config.yaml
n_layer: 13
d_model: 128
n_head: 4
n_kv_head: 1
head_dim: 32
d_mlp: 512
vocab_size: 2362
activation: "squared_relu"
norm: "rmsnorm"
norm_place: "pre"
norm_eps: 1e-06
positions: "rope"
rope_base: 71500.0
rope_fraction: 1.0
qk_norm: true
attn_scale: 0.255
bias: "none"
tie_embeddings: false
parallel_block: false
extras: ["capped logits"]
init: "normal"
init_std_qkv: 0.0442
init_std_o: 0.0442
init_std_up: 0.0442
init_std_down: 0.0442
optimizer: "soap_variant"
lr: 0.0109
lr_mult_up: 1.13
beta1: 0.95
beta2: 0.99
lr_head: 0.00732
grad_clip: 0.5
warmup_steps: 59
schedule: "cos"
final_lr_fraction: 0.0
batch_tokens: 32768
seq_len: 1024
doc_mask: true
train_tokens: 124900000
steps: 3812
dataset: "wikipedia_en"
Each number is 500 + 40 x the weight over its row's rms, rounded and kept within 0 to 999. Layers, rows and columns count from 0. Numbers have three digits each. The size before them is the row's rms in percent of the matrix's.

# layer 8 attention value, 32x128, rms 0.404, rows 15-31, columns 64-127
097:512533541491551487496497565467490496497493477492511526510558446497537466487474577472474506497457465563542428505503563441599508476460451579544472544529470553511518439483469514620483472457481421
089:462539445503508575539431542589457515471465570518453499511543424486519489523490550450548514469552505487530544484508532506481484484479497470469453501582599487493560538527559488505424518491464481
099:478529505491480505545505529516490497547508496519528484488449523472516505495484519539548474492439457508496523448562523548526466480455529564541507478575484497445535534527511452509507545498538519
098:471453509475509446455539466517511521440556483563506551524498539496491491553523504524415580547477479466493483540537455491513438531527440472495483499458476637502555520491546531520460530464451501
096:594465502462558501539452457552525525478556538529453468472493477451459446493484425522532487444454530454491460483479498476478480436544561514466486500580550519488481477470505485492497448493489582
098:483454545471489599525446561518467521529534534545507492516552521460452477507516449551527463481450561525454543559514449425522468495485534483476518539467479578499430524436475514493535557483530480
096:538490446542467539485442495546501532441505404422494452428463556513502490455478530477533510468480474582585567498513506462461466477501468580558493487537513535517504514521501573484506471534466531
099:453484553526479495507477496526425488525435550557432474496512509538534522451502499554556477482468518453572434456479497487504540518546556560516505423472489528521489557499485534530557515523524442
095:447463479533582547483470496534569561459488451499484529549492549457469526516591444443438469522508548443533494508416525424524479502440558486505444501544423434474470478518465488523466512537462517
100:539487481520515480436449468585487471483546518547492553438582559415516507524510508501502471469539483476455462471502524593468565568498544528527455452521454493484456537496500460545470448496486440
107:490494563535523509539552466544538506563468498463459462520473511593461541521426489519518516513496449461527458497446459511528465528465442522524447488372544486472440479435522517463500487470508528
093:465439474511466490512530474497495511514459493477541472465388523516446491427497484467532497549467457465495461506628549518484479542553493442512420486536463499461516512576491555507492473438508527
097:503560544481482494566477517480511536434482458483487520524519403550405500577511515483503453576498479467516534488489530487496491537466482445592494540548515483540503472543510463484507458536556520
101:523512495491501507522429500534528533568483539482506500597570537529585450468494535513499495520448540564551396499536492474442574518474448530488499547618502501477520481488512509524493495508478500
090:496472434487478607486501458524506491481536382550534491518536487477480554481441409541511475538495492473455506518518544450468519504558559468465406464484503465541512526498448523507538584465517539
099:514451501471479559430454484552564462521536514454466534549501496571487481445550472474588565569518563485517522576456469519447493482454455529420489521488548504488500510503532508488574515431602528
101:530470517523481505466495535412533493517488489456578442525534436488481466479539492513506547470540461529475593574409530503500462470508477470469462541578489461456499469461533521561429481458446479
# layer 8 attention output (transposed), 128x128, rms 0.348, rows 15-31,47-63,79-95,111-127, columns 64-127
121:452543438499457534505465468465490481494524486504429413496546508564597549498536493475453459582514482496430452520482538420546510512531504514445550547451545475434448468521374494523530462494429576
111:500510545451525514516461474530461540477515414490471450487533510504504512487456531499504501518497472529529498466509501462490529483527466445511468556445406533509536573592515538502468437452457479
122:535501568486522490423523534464501573460576494458437508532468481520508482546531484440472517499543480484429566520490498425537518522432516439476555445438535534554471518452480555521482392483448513
127:445496551494463519413471474542492456474527462455524532458576537499483419519507501561467546478439517514572422440390502516442536482500495497500518549477527475488519488483447528505532514485527484
112:487540442497461460425509459444498537466511430477487468412529443398517506479458484477481439550491489430491531539536529444506483591488519429452563498499540503423550495554432508470502514508507560
124:466486503446535506568488444509501475468467555462450505533516534535477478470489492539542526520469446510506548454607503470459513503586547532501458505527526517596502548431509507528424480456463484
118:453484537520499451523498460482462516516485413540458412590495442467533551525525426473442401520481437524420511510514507506512464503622535461520419520535519502459427547496487525520440445534490570
123:573523511511428500506581486534507517490528460501474562593520524491405481480477538508526544549451481473507554468538524453536495538493496504538448489535507527521446534471383546519500370440456481
114:498548496519514502517416548494477529482502533449524513481504504462469559457531522484520557525494502489502462476453460467484480549503516543543527472509500528551511488475495479545447489536508475
137:446549522571468546516445436544551506523533537472500486471488513397530474431564493489474505519497461520537530529497480530493509550507422549484502509485524561499555449552453538428470471472479464
114:482520490425506512463480543548498426515539545525481537503516531513486500465615436529496511519530503441511506458543482497503499504481555501550483512560542472574530466494562430543522496548577544
129:466522584503487494431557468504549571466503524533489488516523550429476448554503545464450537458504538443474477512450471436493562520460505468501537436544487532570467508481496503456530538482453544
112:468544534403572444596493514513504494439453506526541523535427495561527551573463441481478499487456524470507475550546514507540514484527473509550486462532511468472429605567527498452506536406489504
119:488436477574492536495502473453468514456480439453483447482453498419494504481485497577517478496494459451533497536555509579529478548509498603490510547511498533488405520515386494501515454463451487
106:485529484541519453502527524492437584545482505476574471561393472488541503426498527392524522472528425543504491471498461435442498448490492525501477517495532528531589439517550524399419510493450476
110:476519459566476534452555485475535495528402503503477563557529514522524529526529546559481549464551488483425521512422406474527505475491478486519558446517512485433470476496528464506492545428437580
120:523480441482480504555453540510491473573475476546557459506528475500547556524461516491507456534499526513549465548472490580441560445587510507448504488495459494485502519527571541529485567554527542
103:450488550500511507502487610491536531521413448517572431490494535538545555496448503468486541441493512524432494476465456578411522510546553512455437581553488496496460525521502532468508496483517491
087:573478504481542451516502477456491503556575534503412429487440527548506472493472484444432539542486608520528537459454457511533484438487513517457476520586516501509429440514545442558536472539517496
083:493485432465465560461457498540478502459457557456525534489548491493494466468468542476529484520535582452437554501526501483452548537546494425499537514491512564491498512467454561424425508627470404
082:481540536562473512472473480522439547506508503490488525501486450465463482498502440477548552461455488550442546578450503470535530520487484545469456538533543478482465423511492501496514482464490446
094:451481492514471481579548537511528475478554518521573475552484543525529533513569605568545484563549541527528432534440512525543515477465453528548531486474588518485486562531572510521502584527493498
090:503484543469497369513491461519528460466380470490510427548473459459484498516503606525489491529491496490474499473472486472459548486459452471509491501490473482492496526460602497499484545490497474
104:471526453574445536507444555465480505542477476536545538524499475438607455499523519573463546489467580477448502561480483517542500506473516498461566436444432465512530413462477529548503515519423518
101:557566474575581451469467502505504538554523452453567543442489498526536472442560496474466465516525459499475491485509501465520520408473417430479475471465506472456453488520517466475450506613500506
104:497549503407411443519411439470519516482498461487502518434525518492535495477528589547481530474533536541498467524560530526477459488525498518474475518556509505532480473514548555535513521482534388
105:526481579442511477506454476514506536479511555455463525577427419483535489489455528532473490508450541477508538469539486396470418482503470469553584554517463536498542463448538454535477582490531558
103:521467557544516492544475558456452562449498493477537493519513503440552466502555455490483502491477471541479527505532575510500524421541548471463511548474460499482529536564516458456467540557484461
091:462563518493490488545444600417469486482524484539512534533540496525489466455548534482442529489499527533520474516502570562498461518446473544540563550430451496465491498558512530417455534512449512
095:461565520538450518515480413482493541460498565463498522521565520454521514478548518507523515415409521530530502522489468514471437460491578551526563548477522483576587443574476415511477571514495454
094:434475509479471553451476496468438477562448433459493512456584520517521454475499517524469497493476467452506484492462532499509518479524588510498476428478477464531562493521456520573479484568534489
087:559454501483518418536490493498505538502514481498462459484504478569417530466574574558504612536539539511523508515486487508544549482471466512461565480512458499472489496447490547496443500542494444
101:538545575491434530532522502452504532552496444513479452413533502482424469499507527537465457474520476587510506477496577519545480462497600485509523457484457530527491501564526548505463472583509377
101:491531545477537453448502499522448567485590508543390465452518514560487506461500512485494468577464574509478491475467484470469603455501445506460555548490478439528493473522449524504556516410439522
077:510477524461472479485517480463495544513534535467564518522480473489454469498472530488531513407502519462594501472562475462458536390414506525519471381523466543552582456469533466529512527500470492
085:494475450493467502476536513519525486553489509454543580408509494482541551500525467508539546485424502501518537541472495541458481518463575537459480419541581481459515454467398438500529540492481480
091:491465434496569503589489494480509445562447499540438506501506567445527472487432558536506527495512513519580515474499513576416508526553411576464473486469410489539530481538511508495521521473521529
084:550478478523533505602484502495497536473465486525470472498447468471472580479403524466489426527546500424483563485531541457462448555499568441517523472523444531554491586564494463492479550525440540
084:482447556472518531513534507521481456493482535475480501528543582501459495564465444548493530448416519524472498493521462509436557494510518525500457523495403444490478508455452550474492450541522426
086:562450465522475548494427483444454544523472447506456513460464525485617513475473498388473498514542544437481463575532543496569515462460444465515516519443517529489545473549501476502590508455451490
081:476506511441524464418544433515584507482517623464531577450484509545446515525600563495497562491497523527549545431478498508535531555427495525508522495462564542531541543456488522482542501493478509
077:463537483488525519483474522509560461542517578602555421485528521504493467548507459474495489472452472505511510493510475516498502481530578493510523525454510527515524449590613499449505532455608517
082:601489499479465520440550469485525533501521542498480479488480475484480468527481433504531449467453422562529498562484429561563543484499487460516497450511473458529543453551532503503504526489466550
073:488501463434493511494534524496407485500410492499540464486522479595526456529433485479593472470514545459505494523540564524512411451498595483495474491518466504535453506501543472541489506520551510
076:563482474494475502499448486484539502536459456529472492508460481558517527531396599458514524563516501512473470467475473492473499522507510446374541434508434514542469504475482570512503517477460470
076:540526433432482552511505505544516481555510478531535472419475487556521592490530433498523505520474445485454529501487511489488473521513570486496442510465550454526453485497513498536458489489481472
076:537450501507558477424499574517543496542492458509505458431486562467498462466472550543478513486572449447475544421551506466482558519511465502471515478484483574534527508467493602466540435491487485
083:553527572523477407492479556550510441456530469562513500516457478489527523471516541435444524510592531513470429522470463474464506547468523384497446478460532481467484483488604498507455537559471484
073:478529475529464582424537485550484435508511610497507514449524534506442543488514445605501433515487527477481540497456546588489472558493482483431504509505506440511437570481517472544581454525474572
073:504442468581484465575445543490456476471481468488548505520447501473502509475483471476480446480464428484547545484547504528488503421517461433510463487477508494503538486493431477451502473555605466
070:507495559509475595508494467506526430525522481544513565542434488482471469530494544474527554432531418443457499474592471445574521580425436508515473447530521531500559471462520484548486477551462470
091:513542465464577446570449489499468447468555577490426514453460469501526547500551439476527508550472519469552515581536470563502456569515449431476523464478481502550521552626524457419495530511484504
090:468452505518516528465447504440530486486532485539448520539495536435446546543471428462495455460521469460539409555508457532567469446556508477500525477444489412534549544472514499479518480504550469
102:534486543472493565488505485564451572548492461565495514445532396568523531537597495451472515472496476492481460477539553411506446474515633433550504541558514437486505488417530494533489490506448533
094:518497504520486416479517519476523453483452473488528540468535489542505466488535491532562540421439507573515488488507464549473541463513482550509488439543568446451477558516493494541509482551565480
103:554513489548472496450488504484489435494444532469524505470463497526540458453540528495528463532617442491509485475435471516542579493504506529487428460495556524562511470516569439573448505450484519
105:484454437502445483416561536560526433495604490572602505459549491578450457545567489546502473477526498495523462484444427601505550464515486515471457448491550447505470480479494536570474478579476480
089:573530550481505513515512516468558470546527502586463501520485465547461507518438437504538512499579531488493493500487474535496536450524445503493516498491495463463425479490590474419524519505606503
092:449458501426486453499499571486554503432430447435469547528496580582487493494548544508494528549484516501464523467424533459476523517503376542507512501520493431504450513453447489565498436519455483
104:471520553552426515468482451488458438487422445518465474499513462501486459539460551479475522500463520507479566468447546479534533509452499528475516469444552457431459465495440423519510535514491468
096:527498473560574516476482621446525503502503407477477530557486515532432537516423520496438499514544464505420494504474437491419488509483519481457465491405511456483565528459504476450561486528482499
112:508540486563529462508580528431454513462493511506509514504553526467511457490471453466475483486550557509496494628518500531530503516495503553594526474537481473412522484574520556474481489515500541
085:507501534504499477515509465422489466479471536419490540537499502581522506485480460531509523517530462498569506466524549559440572545512476494456546426540509506520536410450493414543519541540501441
108:471470463519474482528522492412476528452557541452477540468520550468431476491527529484460508475529567530479500528430516531456459442478509572532453578475481570476468529498487458522498456494522526
097:501492476413498504463535507482478550477555636413472473454509499541503479508541475465536505490483502476447537464521540414483492491471474533503563544456459526556570505534483512468524466476489541
103:506475515560500508514507501423463449487358494516528515518520560485483398543533641484516573433558498527487509557466550509486503523535483553561484501519549512499483464559492517459477499563509442
090:486495526403490542523577447519497435449592545551412449487559476555422504597436500538525508499464472471556496448525496459492491477521537469480504493490544421486570532514545528583451517497460471
102:559500474495489528473509498496499501456494492456510537434499475468578509451450485469446507524563519468492442485448509496487493526490545535519518568468470464497503528487514489455549533528638592
# layer 8 MLP up, 512x128, rms 0.247, rows 0-7, columns 64-127
094:462468512550504494519522563538516573524468541553496495498482550540517493565443455511447500492469513518495479424460503473456441503548512572494570466502529501484485485469552505556492523534460470
114:508484519504469521519501526476447460614441601562509497483579496565516496463512484510537555479480526452534478450583493460431501509501500519542524476502458573478461522449493480489461544558485477
106:500539525443423523505504500576505516479448425491477471534518511587464563538440520482572560497488462480401504562559535492511482506511466513536470461514455559457457480514489527530549464487516473
100:451488510489467578445551556520546491473551521466515514578477487571532499506531514491544520536578509588472527532510538573523500522411537539485492424556499603445515453505491551534485561478561515
091:492458517479526549522503468477508482448459569527534498507483475527558459518511513487506466557511518511461535427506503475514531519453489438554449561551434531551513547477474557400474472449486446
094:506600543498493584490514515572478442460535519531527478529468525445500521482488508511545513408545527417478439491515537509513604487478456552414465562540478487465451427471493491433523444481505514
087:474536457448499501437509496532483520532428561495559534533395499588502544516515557438472400452571513491462505566504526519521412477475539507413502533446474531495452493510426505467528496455504532
106:519543393451438542402448449524507528500494493427512464524525457440463464463473459542520615542520477453453443449468458511540489459519497485507516519502478541499524474519512560494415482580541485
# layer 8 MLP down (transposed), 512x128, rms 0.229, rows 0-6, columns 64-127
090:547490492494496513503513517528468501586559464513496486492478516524564504461514587489533484461505527557463461474441468504515589505441519500539449524524509632462494463474532517475517550491496571
093:481401492542489486402515482494498496494517501478486515451520508503528464475470498537560481521452522518557509467525440499516502439592516474484501528413503539458430431488489556469553522491535503
108:517529509532417479527486544553439500556476487445489540454568493550434517470496552491446490515495473484512478515486464542487473526458507478481555564492517562523537547524534537500563481484450494
100:516490550516537544480487493541484415526543471531502466560425464526519530505482482503479458520520504542445487560418553532517566378553484448574547488500561472499489500518516600554535447487446537
093:551509564530472449580516505488528449515542502476507459518511489521501495449465467386539554521534507561480539502449503551504482502490487516499463435516538543504508533544537525436511552541506539
101:491503515447533528498494475479482518437564433510477498492447465593504490543483507496484480440499459457631509444510557460539502440463485402538517528533560511484470502468563499524515499500565445
094:514471414481538579493499436529535473536491423538555520498468539518536476519481547451503511542484433435491482464472441477480477505560544471495517509467477514545492544536529436531535527484519525